Part of a small language model's weights.
Training: a variant of Muon for these matrices, 192M tokens, 5872 steps.
Each number is 500 + 50 x the weight over its row's rms, rounded and kept within 0 to 999. Layers, rows and columns count from 0. Numbers have three digits each. The size before them is the row's rms in percent of the matrix's.

# layer 10 MLP down (transposed), 576x224, rms 0.1, rows 353-394, columns 0-111
088:531585549566543552435577498488423595569482474533457583534431584462584392428474470487487456493469420497502497562469479529500427466508478627516539497380563462511586513466362406491530479416532508618531562550429545520531502461492521469457524416489489482575469545456528480466518482533484552482533519496557521595518411573518449470474549483536
098:504515493524465481506477490566484512488515497432649484451475481494436434490516498527494540421509573502418488527525534490489440468548497492431559415489428571544548569551418517518550496481502583512551534482490523485532402484460551478471584631500428521523510469473510590481412400475443382454453522509451586481471503512476396406498422522534
097:434485549509599566536500556493407509567418467429542434507468471509494476522537469561456550532463553466512499456420515535558530472495466492469476545565515573549513484454500520518527432519520493488491541512481538455385544436445377493580476445591522505481453474546477433540501505520438560452437459523531463536493435447490433390541479507387
103:543541480483482530499568494558505568485472494514486603440518502469613534495578440488464412503460517432517518511565508524529530532538466551543545562480437533490430497512421580513487503520456559505451428447490502509496447451538492513500416624502448406540442489453549396587518443493494502521501521445538536529413444545560562534511568499526
102:499355511471556425479557507459486476422494517504493454529531566494476473431563555569507489442521514485521446510482466536522469466507383483543485427517506556544428574447444482420517446581506490579480461489441468488510500524523509582528544379469470523481490468508544488556566468503589518476529513510411518571457495592535497428517492450437
090:431504519517472469516514476634448497438494536405456456450463431471476416549466522480551463567504479476408486550577485515478451405518607463569485430521442416492454446512526449534465400545498453553459556527486471610535514468510657436456491489531575470495434538512512505561464443460456504604565514514519438517579581474587467413537502559476
091:495464546520531528480540401533504429528522499459423486474387471453461420507449499468468513521521518470538439495521599540546587445448458522399493503446514392496378440416490516441388534483575492477419553508503512502518559418425534495430528554467516580517472476501546472539439571473539478480488449548539450511574507507435424463528414519490
102:517476432525514489468498488513512505443470507443530484515608456545539565537441539500490436454400441454441479533496453470488495564491458472570520506491481448524402419534604480591553428534543539442558480532480495496428457398506369455571494474433464465478498547478449470490508455457520491448390446556507581535452528513448451544427451517491
100:589469460541462516483519552497571588548462528524494515557434523439464448523496519458602494482529523445467507512538532548495482490590462532546474457466530590409501406467591407587420552541536486426479531496391474485456493500459486473552485549603440478568494448542611420599542480509588444584503490437438533496568560490476540497537400415573
098:518488489463455459450525506465645419450539512525481502533588459470511516521491469499504531494407536462584522440554542428605555471514506460453498503471550442423491533462486454482458480472503443452524519484485449447546534522488442460520458447493539610478321484506465522512614471462589524511511534548526404550525408515573522480466488540570
112:498469524524544520468463528531478544479407460488538499508466525614595506459527489526456553455527534520559426577500487477525478426409493526573495452522465492526540473440506356479535568470474545554480560506527471553441473490579420544514411465564457493654543556544517541542431512560439445465478472481516565482524495524449454413571469508487
094:460581454520489451516490475535492463491516518548542502501560536512535583549527453522500502476544559506464462476514423486567472465476548462532459557556470562543576572501515499497482477477517556422527546567557426475537515503519397509522611465585523499575668463454481377439513484431472519547551566579527520524584570478571529639496498482565
105:469505468472436526488520505542499475494497496517515472463530446543505551422611538508571463518490501455478499460502587484433435455529452539431475579589482591490561539542581530473553492435455523467537518560469525551495588502496561564548519466502485427568503441541509500547550532514447442411476469393530458505504568588517487560515538539425
103:515421503419512438455523472493520494430467376589451501525514480550457532517556545479519537513399496490502550547460374512490549540575516419503592578601541470591473456448562459467479548496540528491448452511543434505491537485503621561506539497478370398522451571413406556518541462478479478470529459474545388504475496548530500592470506492524
112:518420553602516419490459471435519416523428437532490489521482453440440479449489485603484500373443484503443514431475502570451455557512472442501558552432490533484524428537488557460597484375488494538519521605491583463454453537464538524415534479492520452508413502554416429486542436515507458585611511491593505537468508501452428440464509471469
100:487622468487373521468521559532417561502446528527454400556464529502529475529481630609537484371509432451459547550549475421520527522504559476526478537541434448393467503548530477531404454467401537443542527422532472494527476502479539554478464509534497492508477511486459499492513442485504453541561438474510419457527551513456492632413395483539
101:432591458487544490497593451419544443444567496535502398521425467514588558591439504414502545564397519550489487531476472427510545491478520522571574583443536493486479611502523421519482473532462529488446477530527551436452504531541479520431521509441533564558560436547436535483472539534438600523544439523484505438590487499454540442490438561567
105:512404491476398522569469529488445533591531558472562509541492542511439549476429442482489428455556510528533450549422461507484382518555487485437610536491506507500533552528440394431443535464532502487470551470560534478445437446446592427487469481447532498482525375511491530516507499495512498458522609485542532464536477412457524574507489459483
093:517572480450417457530527494507435482519615426459444546505470489559425550520579498461458517509545528552574482468532544445568461440398541523535582462354545446527463499516463491475463440505501394427478500545548530508464518451509422571437511497477589462459564489542463536486442471588584565542418502447571509570462511531506480497410472426538
100:548593447587477595519589514541530532469532556478504514548621467510515559588575467503466421457512550467473511446453592468528502503497520468566540400525465504476450569461519463516548503415451475489489451439553486509449497443583386445521531569504501458495553556479418544529577490511503460423534440478493451432528475527492489468508572446482
102:474601495572457537471648507485523463566550489582469502406510439513537543476450515572572499430494425574480555510499441459500563468563559462551556462446506526512474428442441552473471468519455502587477498531594492530458531504441500467531550565457445551479547506558483556399556460452453472531511494470473459530436541499551467520517581391575
091:510545512534500435524455498546572481511542515611524429436534480604531437447519430464535568515503582519459509547538479478656547542477470572477566536464512567534576484481527419541494375476559469463545495584489548525530464417461547550506513429549528539578523562522542498510606496533464485513473465522527509471486429514528507490517573424585
092:438577467506437463508473459518493514454455489572519446452468428424497532531504639465462565402553494397549428424475590536527535503461481603428595460465392537516495507475393477453518589532453460587464476480460525531470496463421519479534475540472591503539491431451539522552409407460474471527454444361507474436443515429559482422536619541464
102:521509566526525497396542428497471602536475518458472414468564452436571399470469585477477446508497403447463500494487402430571439499524540429479553532617464443481511554549531565499432521525475575508506559490462495438427457495409581473503581544456624419507474503453643542508588537481502462509400355551439504425422513442517501533498508408402
096:471460487399498454548427501432500430635564458495457470517529469475437514415500454479486441541361479533471506483472559473437500446497479536475535571423548558561501512556503496554459489592424535507548381434505505605484495527509416594565441513555477461493458478556499473504573557556432507423552406586503511493492559527493555506474459529608
098:476478538518566510520518459542455552526527558495574505553544562414575514456507458522468538503436476484432503522511542553559499558571409578550517437428509520528552561496355513577491557510519534520494493425491545471427537452440437509508504502628511464503553512392534483413563439533431506533540566515611575468522452445518496602393445568417
097:432506539473522577423418409456518523495553462464534410483502514508572430498543516536508482502511521528503557597496513476431466513503543505455493438367512414453541447540552531459457457531487475480481536450632467438455458469524517480585525531514578564558533479507466554549506438476570521566592509521519543565477498475446518485500473549503
102:438598434476492555452406442575482388532521449525469500437499492462537516536491442443474479489604453461418532419465477483627526429472447476527510497420477582480525444565480492569512498487440426485447574599528524512441481491431554460568478572563506518460502491493477575463563473528462386548565523485449614451440541511431461535497445506551
096:443399513530463480496500527490570454500488514491505464491518409534498415544541482463444463600477487545522490475566557471463548526469526557466570500513568502546438498501431457491403571545457463512464546575535602457461475513577412439458575494502501569448462505490445548499542516492459426470358481495389503504486569433437492511600594578558
111:485448473494540551523474476482533523424486507564430549495449480453457496508490420426506575556487460507518492485469579589485599430360469461538488465444503525500460560494533487494478609471458496443519479568553477492526552515551514423398492538496518488467443321563457498494547422453521399471528473477442512361533468540490490581497469574552
102:470454561561517413550520452564550447493441541426512506488558544542493528527485416531469487562473437630473439494500545516506517374474490447447454491517487535509446523573508530511503501489454479506432500545424561510497489606572514434513522485506450489490417594453560482584539457593507449478424532479501502486610525476530399503447447464475
106:476565490514499365503542446450469460553444511515502464488438482385550517470408498522465463377463540455499448515490464447611549468469498432495546473502552396456478505520575577476441430467462569493519523515555511536463555501475488506491473475458419513462507500453521493498540413495465524592517535602441477505486484584441600537548538497465
095:497517544493410456538507476554423450432533515533401463473510421459427498565502456543474491485420422492483432532450455540477493411459518481535455478518564526503651438410473485422513572481499565468410421536583481507450534490526459484513426555537449498564538485511425501524495458491560488436513512569599482500553571474526508536447528466501
098:646526608426573482497526561361482459471510539519547636513481579506471460501457476477520475480494475573524572474488551492520528582525428559489425475464462566530362471492509472525473520570521500478559473471532488536505564403549512479517481461565553575489518528518479539482492474518452508404528558535459468484457619477580424482529476541411
100:599574496458468501496555558438597537485502491528477502455503492440485413499522521470462518535403525512578481533543415403576570504556448467527534567503505556529472473531451427463556481520527581541475539526479538508544514512614451466559485485484447540477480516398579428479428563494436531448538417435467499497479519527441413606414449509461
101:368401471502523518430430457461530460522470487572507520500596437518644466599560497387586505499498475552566501526447531500508472514536565562507422537500462621576540398562472539489511469571548621556551507472562442481533490586481521497519432527472502543455556528559511427419540547491500528476402429553453439478525531499455447445515475515471
101:542439479497477379464458444397531535509540441411485594584581547559462456484547546433501473548578498525486537517503437631559478555542460462371505469414564529568589526467467461462534457539531500434515462494434468457607495613524560551472500449583427498419477461540416510435442496540523541512491503499551510449450442526521489476461597497527
107:467444471556549502429549487556528442405482566453467392447562491436484464521573549483450424533392494526471562472484567449498485422529565477541463468468482448500463489434512588467460559442545495519447418597447446506467497476557552453474466485475511506421414493514460403421496466573504579489573524528581515644472393412515542407356461489540
101:464473530587539504471459530562453556503491520487447459497498494516390471449493512413456491472489494568415468495496611473489494453507571450512424492465422558449473471547403459595494551487390512625446416525533443551453500522496469422461485490449603417416491508405465437507427523480515461457536467605542501572417565505580571448496465567513
100:605492524484444509483545513509420540481530453600565493498631559563522558471546490529515572432467565466469504532511499566532467506540520561350510611554543472518571450566516501432434451570623518498525406485470539533452522405463510495575534488551473507470517432406489457478536521432536538421468492461550513501527529509490534467544444478485
102:454512489521562515578531543456459470544463499572427542454431535475434516477458532569579636561535445395500525532463497549471469465413557554460529536503447478447507489445474495575578439459455516492521487489532483451480604479521513536493455428413597439507486521486376500616503497473554573479439564564444469570563470507547502579440511578436
107:487411486492498492437441519551448546552526556411543590496573499478519494433504445497469467583561482447531431453606506486392474442537473506443486479479443508485601577521537581506475443520566528463427536464491444539473458493530492565531471448494456489584475485494519656488552505528437478436428462567553421398472464493601518543501471410599
# layer 10 MLP gate, 576x224, rms 0.167, rows 354-395, columns 0-111
102:481530475444463477486543464483436511510440556487510469524496492481480459540447519559493402591474531461558641575496464526596469443585502501567560527436525614508541508485462602550496457532522527514488484459484599448496443535458525534617560548504466458470484404439479538517458513396541534511513517503524525456560498453494540431525505462526
098:474506609517477473583490540551515487459474515390520517548525474478553440539439456583409587602430542510497463484520555498523488496487417497582413554559503497483480431402470568507607491437507487545510470451420507462452516553503489536541468517551466593547446523528466450508574454475530448506613582519462535459585489463409542494553577519431
104:438528451454541463592508455469451512391541493581425552471499493468494408563516615400463438501512531548406487454457442537569397532585503512525607531468468479481498495445523378502452544360464473418495474518439481461438609506511503551483500484393424525592493501448512557493524545476468494409493483473498494502497500554442491440516579521547
106:599544505527483541491562428523500458540491457562491561506452497352470468489443510526465439527483552557471473501495493550509524490528526462572527442582457500525453579511480528457514565454421457489499465498524529524454522557543525529392493570453513542536524493516514514517620496551400563541560525547500500543565530412481407435472467484585
097:515546528517478458458446520475599507428513492456484480476498508564537427532460535436539448569457450424520527564512427554448531423508507540497478533523526493531478607514491480459532505449534485508428544599541529585560548527569552455419526458509494456561491543518522472514539550438464584519569482510530427569593535474531580413519560473492
095:494517482582547556467483511455498634471532503542478524423496565486467491453473542429464424481499576485427474573560434517393482451562483504475497471569452483470528516397523412495574583520527551444526568496532623522580455563565404435580555517482512490535508487463523536507471528525434426567593558540562596463517470581487532552528482511523
103:427444434448529514441487506595460402457537461403460503432534597562476532386539546461430405503410464518477452513611494592522491566497559492519487503445465489391485489489553462505599480552523503471496521479471563440457503483557409461478584459440530524487459549590363471509497442463546514482473489489456474497490499475448489517523550548545
105:479585546517493475492555471532535579401459515511472538525505493523553444496565515495528537465371492429467554521552472465499573575445489594539443471513504437531525470578479516553484508524476556533487528477592514563438452481541623549573508445482526513507471544463522486484518540517568504449503565539548422488477487510563474433517472506552
098:491507636433583482409544547613432529567544583506556446499467546476506510502527527485490526486423478527578584537513493499505495513476491528518497525486451562531276521519526550454465487496503499455498438544463506515508498523468483422482535445536545534472484575469512433477516639512512539575442538551500504547471572568460463557493537452511
103:517431469376458472514438561631470431543449505469513514625425403451574574452474480537479560572518468501500474493549452548533482432483464444544555450507521576529439570495444523546456498544526493482503504471618546424456489464521461448519503543402491526506505507553458508494526451550485404478472585530511512452466538509497417516431462534492
097:472441499500421541479512475449533452446491515532614439508438480504426447554530460538447457541470538464582408465477495474505531439551576509474550551497448538625495456595468525586478470491491546527547422453516506498445531431461522495598496507469567562484566455505525518500612530517526538526450603566572544461404452484434487511505489519521
101:515484450650406455460494513517459479546422515504548473434407450542498525496602577513527505542506570495470506485513484469495485407511540439465482591519491457507465518463435505450473477482525559380567439566529472481476596484535531577518585468484457588579500585498381490508542546497388473453539572495434410524541507516510556440550409435543
095:466457550574488449494472484566529447532502516441491430442512512564582445526453495501484512580538575451478496434493490440520542514586562511494443485530471464466494538472481554458569523507437500520457480477531491467488605546655561469451541570462520546442546647545493487492601454519499498527511554508497427461454546481488533353473538425526
108:455449548555469529508505495461522536453524432454525490499429480542423435442442529521473457518380433464544473555558488465473437461465405555454515549534505515450516448346523593546472536407573453525591484521500551475425511485469618491421456440488440478446463463404479491481508425557517446577501595523425411495521507510498422467541503526406
106:525571595463494628466567478482426510535474500535552423475507493406595431541564531583512557525464495516514508418456416482443500454511535509465475499555501492470447499402526474466503456545486497468480515541537554463491580535497476478499466479507474582541494524442456530514585450551526464531543567486639464490569429578573500543475532464538
105:539477506494518506495587429504455480453507531477488505536602505528524486484509448560493562540442429365539461506474394420497481449491543497591510529500428500585594559542563427512503482488533537448462478501474511464444417470578660517559495444461496465554429446436422528564468464508481466453450525538403446499590480487435518505521475535457
109:548583480424425551462487446527484446499509425473595470628476469401527471528384498547479575524543552488496539519518426512461497482494471435456476540552503450534546587472486517409517465565461425487501543535615572463528485488476458431506522458467510505518549516579515433452432386529474488440488467493482494538570479528607509504446523520555
099:491426525514470482588507437476554506545516437453509462445511507606481524483632609396460505540418513568514493596544423488551519516484459485498416571594513430499446484555439525515632393436526530526487514436523473440503544504484459523533534550457574390562505529456473540464457514514554559575531478486420463431548534505421637455453438611513
114:465541526472485515528493496532440511457510440568566556494490470481452510544496424480559554459516519508535435433460439548543495437521496504586485586486526492539512484507506478504523506465643532480434586560510467459520463464430464394657637556442535557560549498491448624451528493560400518447573432477448514460531480540562492493501540494484
098:587414452537506382531489518548473500466419473521430454512461447551423439574496524593431549543514518489538489458455573470483464533514503511497508562511520467440516541539490458341504510472506466529564510519523480540448543549463503454475403492485474506488474435600512460506478577458472476512446535558578589548450506555501536523516491497466
094:416456474543511382408493492537508595454463447457460527432436550511489544478495486427519536489461580513432534441462490596617539447507421534513455481567523432437455512429513508442403515452515491400442450482457460476606497462581490394487503482563476513548424575421501495506503496482521491480557541473610561469513430546400522568509494507462
094:516448453491534441462527513568516487482460424436467463477425469583454470494578515556470477502492459433487427552485448492496456493445478463561540494624500466460595487477530548467456445641473518457454491508479476511603490550610466474481564482489511433542564576418473478406437458481467527534564436537461562574525509418568570488475528514403
106:514395579628476513431570446573511491528488544503486516563511453525516442505440519475484560525506446428521462496442434502556481502574543469468523522552558429483490479532500525465439436480513517487474577461532519474515542450518542542539552493470534527559426482555448515533583558530545380524513432505423542411432487637513525535529517488488
097:557575537454491549506471528449507645405470489495436470483484568521441491577498453545423503570380457470450551548558533490455502506496539375465504520489517482488440481504635499401402483515505485477471510635594536472401531591604463443489540472488453541504551547427586577460468466516506419498437559466536542484459474452531534463510512466481
096:515436464487539478444495456504538409464492554479549464459512441534504564463511554473557553514542535525423508441544374517548508464507453405567576485504457481380449498562482499523559510463458448528549457538457512553408510578540468450566463552517466461585493510442416527514568490531575432465498505462482512497371420509457365509610351448561
101:485523478552572450569546488491528492476469473469445530429518468603461492453592485446487483432494451493524497540455559559385406482572519516446500535521506509554520542458480492452454554489405442446435530539458420491526542530463587473553558522566477525563532523425438407512553478488644498483587389556549582491498504597573577456613520544464
100:517501441538531548478486481628483524451518432444511509579497467542555492382512566370427471490464609606481456523567581472592499495569455516518397542395439527527494441491504493411543475501424530473563511501576567378516571474471499537531532518457484594461418513499469622479499433536427507473577511581456607530500576581459473518438518559507
097:496543511493564636572510481518467571440441551444552430444551450528550529504509537461487496432550436443501510492505561552550543512498525535447450490545508516545442502507487461555487591551543450575486461433605531391514604479576549497507490650506505534536512596421523470544550443444535468481502488500462466491520541564513566469484566463453
108:465587497558551541585547455463544550450477500478515520522489528477578413487507467509399496524482515469539498442461478611592511476537550456485582467480476466500463448387548487488432490495523437442482468540548512530459499501438513516532629451506534454357454476491515444462501447485444486538511462533536552539455549596445515528449517500501
105:539511465477535459465507441472444490438479473474599443455557550488533445547463501443486555526515549504546545498436527568508480498523557530552461444470452534487340444537470544477502558518526598554538482521573555443504522433541610523475488465520513581516432450572448526428611544489534531570504653466525443548540505527550530520475417432453
101:436472497437585536450412502521532432530455437535525468507460483503547495572386475519413483541497471511390486519524421526584553525491489390544479560561494419469500555463473513454454444541410443401459583531521513577515564512442488488476543503471552569554461501429503474465503502521549457516593485454535548447521503454477571420544641509449
096:544443532395534509460602547485508515480480551410543444540514528598573497497503525477570556491508465616499459531491476475589530601454541577483516481524432517447560511499478534514512524509484465548428587397479470542399425510502440513466571557559527622545446480602596542502476510379541555520510447477545539572474365547513537425517521435497
091:510453547464436555462508534552542540522495390480417499491462529422537473442496552464496557465463473478540514535578392571481429501610413530519494483518494546430512488381493509411498467503439487514473549607543460566490504489539476466454534424479509485474413542527497515457434510462502535519516500467536436562476477511574503495519493478547
096:625503435398476525507532550534544560461460465465406545545522541539455496554452466463430488421464575520525569513546479593579554467595516510434459448467503452529439494548506539459443527533573539551504549556454625504435494462459471459563508470506526567486558563466487472523446446544591500486494575515493563409560519583540644491448449542453
096:496521464534518442501569406559548426470451440423525475499573495450537516422450510492594522551474556514589418475562605632451490546601545503559512449399411501497412500507546519518457441525517496478513498524518441519582529401527518482388554445501535469445496538497498465496520468544451546490411568588536457490410549506559541433508485571461
106:528538397471517430410452568525507448545459470516552482376490545517526566595588587529449511504555538507499515468465467435471495534515530534505518537449459469541486453475482488582482438481466514469522518458518559515616564503456465487554449417451574452478537463547490425567537474465447495521537540469456472509594474595446514490538478543490
104:500434525515460421417486509511457437543466500507590520426531495472573523488467469454477510504532499429544514506584531556416473561551517456468572523551420428546481449454542488511564510536515527564536474466598462487448475517501409462457630511524421553527604454481568458503567449575398422537491408564393441502472569530490565479495482486559
102:550430497545510405448480445463585505534540615526513450560432463479496418504512494456539578478508494569568422467570464558485457548476465485487384500493427438556520494534458458523577440515481424413550478513608476521435474473442544472474557525485463460465514419488469512550498536531557482473569507501432536456520534447482518424502557486444
107:523539535584580508495467524480520483550567469437602540482534481388496440537466415437421568564446613541508400603507574457621518506536536502556538469477592494505549579526555406549462417513476450474555478495526460465543579473542555549554569389569465562513471511502503451520551489487467480519482512505499564554505459505489509569531544422368
096:557429495511392464527523577555489411547487579429507560445530452525517443494513398480472593508547437473501527568437552530483531622498453428524548513473370602500527488523462544411431402540482560447509493579504508529460569584530458486451480511509485537525454522502492397510472550538446513523499513483602464441499497485479380394501441516458
106:428457534495553531495563428468500495535539546541492567539600527590425547475494469565485473585522480482515467432561513426474525475569510482606498462529459516615506473515462450548450394482533500471511539519521509350540432490457546522550494432385520554455495418488553511457488526534425540577552498493473473524471447475514530555457502554594
098:485491458492525474522520483496440504534513514501553533482478471530564400495580472461546447538467523477500474512572598543487435460455443577471554527535476517525439472418456573498405400567498542535470480484567628532527550418479604508525554422540520509532523413539466502477471490533462536445521453458570488499504431521538441530533575496384
# layer 10 MLP up, 576x224, rms 0.169, rows 354-394, columns 0-111
101:461495500521512486413550435565521478406441473437430444444456524483422528523487558522492497497467329490526483529555552473470578566416480516537392547481550383464468453518544530577474517512556591453451519567503475526473532522417511489399505441483533383470538553501547508506552486561468544474512450435431470513550484495496468505469518567544
100:487483563466575414572431453575505470422521473445631478522497510550532451522498503564481512555498532457496528478549570498520573518450459646438464472423440518526521450412446524488494442530468518537512422534440624481420504509421503476501483485578574512492488471495406529522543443520424561592594475537597588431489532516424432473464443428482
097:471469508568477497540545568434484467521449474452618479534466497548551554536516433466566519526523567458476464508529516470546499444434413457494545503505460573460511414546451455440495481517528484417534616490383476398590546503483604571477483542504491542518546531581542458513504473476436496564475528544564504555477557337468513433559514559419
117:505482494507520441530445463303497434477467609565544391458516509597455465427511463462551551486532547520487516547537500450476530380538492490478476542394450563482483580374523325460518497503479477535483479478474526509489522476570630497533514496508512472551549487499477468536513485587596419477512531524509526478497507535422492450517525501488
086:479464561527508536424465465415522467576445516535507467530624488473506538411600528590482461482517541497590559514528488434397511550483483508556495563382478502502582470620458569577509486373546479499555500460583562458457499458479454580485436505498405386498618472501484440514573549516467541490528551440446497457445406592443468609501515558480
095:468439544468521507559468483492557512531468494494441537607515487504463494514526501580490589491558477435511599529502594489479471463484461512528447518463536475493479504509495477506542521563487412577484529441417472630453534455479625512471511523509383564501503528457482491478554388499508517566440508522413590536514436477554425472461451465528
115:529406447514469528429442455610588526440484493475457491419523561526479438491543502456476444513521502464514500513513509540427507571531474425538529538432435463497524458611506490436528533557473459499410462598471513474489447452491461477438526439423575463440513442545406616574444515509552526576451505497446516529441534507516508533470561559478
102:505509486576542434467532502469494532507492450479602466462553553437523599523497557469406508518513439457416517473547498528522547494526491560459550524508541543525463491471577535490505456527481537494572571462538453561567505483517556432594481484481436526518474418555489480517456444572498564564396523473450519518503561495596450624506424435529
095:472440475472476452617489592517454440536521506480455405423557452410539517609498549464389535463515494597548504497452462604463581590448466414517443466524513507505476547498499419541538509551397534527394588496488473513528474416484433459478549607416493499490552414460584552500478443421551527500486547488478449439541418487426430574429460485525
111:515475552383444454465478590534456513500507472595518488603493453514553512455408402500444467495514439545404484510480522480549535451450437495503578439550486416554496476487377475543463533465526512518541526518558602563546472473519524500519497417521449441499522473455580579555553537512511444496459517528500516461416542570565490403436380436522
091:486496530545444524517494500435557569479545492459489476471361574479454483492461515574406527541551509432544425548479578478480475542498466498473581460524517497503482581501494489517498496509494557467586443503477491530533562533558567499580487416588502561414552529448426475551541481601416445504522541489485545411473514410492556509470520547467
104:411483501553452443499488493527518535531421503542620531481567451518393481526548505429563434530452468506457522484546563498546407531559596576468514336505448528586447567450538493536541538475586516423494477414514430564434499480516473486535537509441463495577440483447524503491577524470431491437509436513451497512492586560501508452549430392483
099:459429550486500523480437484440517470438444499556452484510590586561569479469478436448491525475479518541506515464454527540502484521534534492520540523564525562535539475549403519462567543519402473420552425503465488425445455466515517655493418540511553519538440395593461496424489584528467385443504585532514521483502535448443495451516525620529
110:490449412604596502541500543442491422559441471570505534548489487542468562541473643539469471530589502477489463546461539478436516493482594486547488490580436598499541470569488571447567548490517597518414468515535632558473576496510595559404529449510599406482438507483527455537519573462477460552586529524510581505482455526529465516538548541549
102:458549579488505547521522543443516548440558483570614453465436507552509445559508580564458536453455551514545555444497492513583494524473484420571536479478502420503571483461404518579506425514457509495477477643581583420523595492504517481455482496517545520493585537389420432526596516520577440530574526516494490412389472496616459524507483539605
104:481486490500520528459506458485501450444479508460462524455555518517520560508541502489445420565401514442548439424518508448448608500567447404527582512545486429466497547529523520525519430493399469462458490524529437500534405532524645509473601533511486454507512584553450619480430504498486441450512494593498557536499548412602529434426502554488
109:462515514529560524541576445451589464510504551545426452435525563495469510505507526477389513510500449389483441533528525496507530497566542518536527424490550517467488421593455622558459519509508436519463435511394446475471499495419522506550547576465521514560460446441477472438492539461516343465466533521568484445476463526422491546454470527506
097:442563548490442506584531516532528490591595437487485509432461465476461444562523459449495571464498477547438569514549567471526587433445515429571471491473481466475599490575440485528541500464472517482542517509488405478574503459451478523463486546519512606510559504513481538542507390619533525470466532518521488493535449479502587611503492513547
098:515575514482548555547558516523561672485461488474419451509469511515524442526537389498541487547538478488528444543417481552483501442510504530498414582475455476524418533503488505508449516370548518487475479415531430451491535493490577433610537535422553548476473543474446588439512514503469582484574487447500443444546429543524497439450542543453
100:474510536487513474572526504527458569539527446400489427506426595532512415410523564485444538577493590575524436572471486415510441587483474517481510515473500379496410588476460450584561491502479633442495554580533558506381451519570547592441549437469591470527475495458453457550525510448573491496429474403452471461485414552479544602504573575481
089:551549583549447535587481440558490438586623545524437580592516494515547416450519538556504518573539480487422448434423455513575462422434512524452431439480540538486503489524467480490516500578487453598641527522464486430472511518403555430469492582515532489523511408509509527409469541505537550593571474449420475417446508546524449516472486500533
087:488518532509403556486484501440515471412465528441467557489561547536382584501498567556477435531426499434445507571517510540480533476484383469446528548544523516421469457527508396513536552508536562528636502453428504575426524581578490455437547541495519566326494471435425501425590485513465555594449492534517487535466524482467512532442512503446
102:400531570480524477570493564531469426477511469557561520573563567425480446518511538458499502502521380480513595496442520559526479463465589424513416497465524495498587499577446585530531383519522512453409496438460486526598481519523602443561513489502475492474473504554489500548477463491484429482465435542447560457470471497593424557485472419416
096:516581480598535544456387528492564484584564514522477573640514468447501505478388526592555587497508518481469439495529593518510518481489505446485430546418502529509503528529502473461534452486491498483447505397557405534470432444559570528523520505523474440590547508563499530537591524486635572579526558482554520438482477483463396550504474476540
100:552479455459570564498474498463478482597581437494458494621574537514525507444399582533473486516480493594565423467443553455460470599498526510508498535476503464487516488535490509435429415486495511528531469488553539525530439385531542533532469524516637527477425538565440495483482443464431657572526517507548589461418516516453487525510505514473
099:440501532410518541484494410524555451410498469504506482527538513537508537582540373549528485514492503505506466548463501472434451491400499556495469452442590501427526497491531502433525476547514388526435529521460434557489452541431568413546512517501535543593506479493501461482485490566579589480532554489429462547461544437506528444500497483532
099:595469473567540401495459494518513396545537544516498514475508569477534430525533447578546437481523481455444549425598540517534566443550469485553526463452492503520509541458486521369555516495511530560536501523448454560489536507507487450435443511559476534421397563526489519434506533505562497576550594544518554576522487471546446517459595601490
101:489438551445432499541471393507506534511459501393487537486461513515465490565594464446463541502507398494477448449546524569498540432497586470504533493554495517574421478464547497447487567538443467549448495535438548505492588476533461516517481553592454546475505535532481480464444518437353445551463362406500489478564561467462491574466564571467
110:564477536477628470459500543420515584454475582579437543533477508515457476550467482436531435510532439490420455482506564609489522505570479442464484465557464508555504501568588439574536551509501497393489445480532509476498485457494475459448489448496416575556552387513538508418449460468484563440503527461414460527526425515508537641624412456563
104:438506522538510453380521469514470481497523454537427552487487564446479466446445486500442525504568424456559573471551498512446599412512528488366528480582487397525552446409468487479488512431496508489465423631477405600494488615492531539446498506527521492503513611498526620456529499446516544546515428464525480508529476423516644471488434509452
104:482394485571425574434463521494549417555533536465501510411439474465588477605504505537460433500516494405472519528472436542507471446474555439479566517531520528483546525537378440423543516510435551505580497495558492512497588550519460482520495499530541504501438511525471472534526511360560460591495589436541538397501519510543542455499532526472
094:565424428557581468520544444415519487462506553480522481442499470423476472434547474414496582455499523540452608470558575466435409518403554541444591549391461415417472491564472486472600501520523508496618481496449518495480521454487439542480480526480514418432583504460479470437463514531511451381526569446544499542538503488523474533545514637472
100:508522531557452431508539530504518439455465496575475453550455499524512538475640498458485541479519483370553466429529486492497487523499482483397523451473511611535562479511472473465538569498492473562485455544449473481463621543524593476537454554444566546471510454501494496541511481457523499502481431464498506465464566453476469370495443468460
098:573521524523442540497521515547474512400353416524356494528557499593493509454536470460481420526522486513468535463597421454546577581496486587454489461523529558462454486456525510485529450541545486430441502444492443469544440492480481441510477525463502433503512476433490399476518548504517462563547506485460453480511544474533487534420464524499
103:464549512583476410452458502429525506544430495463504526438538494470579399542459524454504493455418527482386438552493400636467504506531539554538503482508507522566508499420424540485515519528515536611549476486548440485549513515504570525572457563615518406477489525460550554511602490528439497487440482519542468512546521481442453415541535542545
102:501496444461470567444506407437455488447493480481535586557453550532450458454494455428418500526432464570549400503510488488533465502505438494512466518581559529484579499544506482407528547484541622431474536445453413542566487505497515437451489553535565605494493517501536452556459531532461464606503538472488531427508510466547490509445494429448
102:565627458491623481510550477507450502531522387510478518496504578527438512478564434468485420489522566552460424410494485488420504470426518465446415484554461501462408495630524498467581660510489518538534508515511550563568504488439545536473501408575514485433550504424512492441451510414527491439490518496520499600480498592639424400553507441482
106:466546461566500580440465505503539526462457490413467462611491469502515507437526535432525575483501546488475480458426487408497478545506469508579446540469422484497427518461509451560461498434508389520464412535441453514404590453577517558493394361562527522506545414573515453488419549490507508477481492562545574446514448454461550464570531469470
102:534559487380479462416521456517479549526558532525542477494509445433481470465549509476486524536527515566434497518472539518449444535547485536605525426476345424500468551613521441461499467518543511423456530482591487452527618559503473559434501523444529467482532498567557455483567545494467506475491499609537620494505508573488476483531435478530
101:461471487495443507428515502494509530529443433519543519480512382512559450546476586515511477523479519444501563494452635540465493436547647555532491413496496561596481404564509577505528544640474491480499500567437480575464539505482632532455508499485480610477547487534479548428498475550444421520443481486465483526488537459486509540581528575395
106:459436475491454563480469487514559561500397614534456458530554477433502568510498539550549469559523554476495578555537513515462567536488554538466442454490442579483527585535527549595482445589506494446343399586575477565477507533484446516523490431560557502433482488437513419376524517563523540442519501460479545448520499418523526624513481431564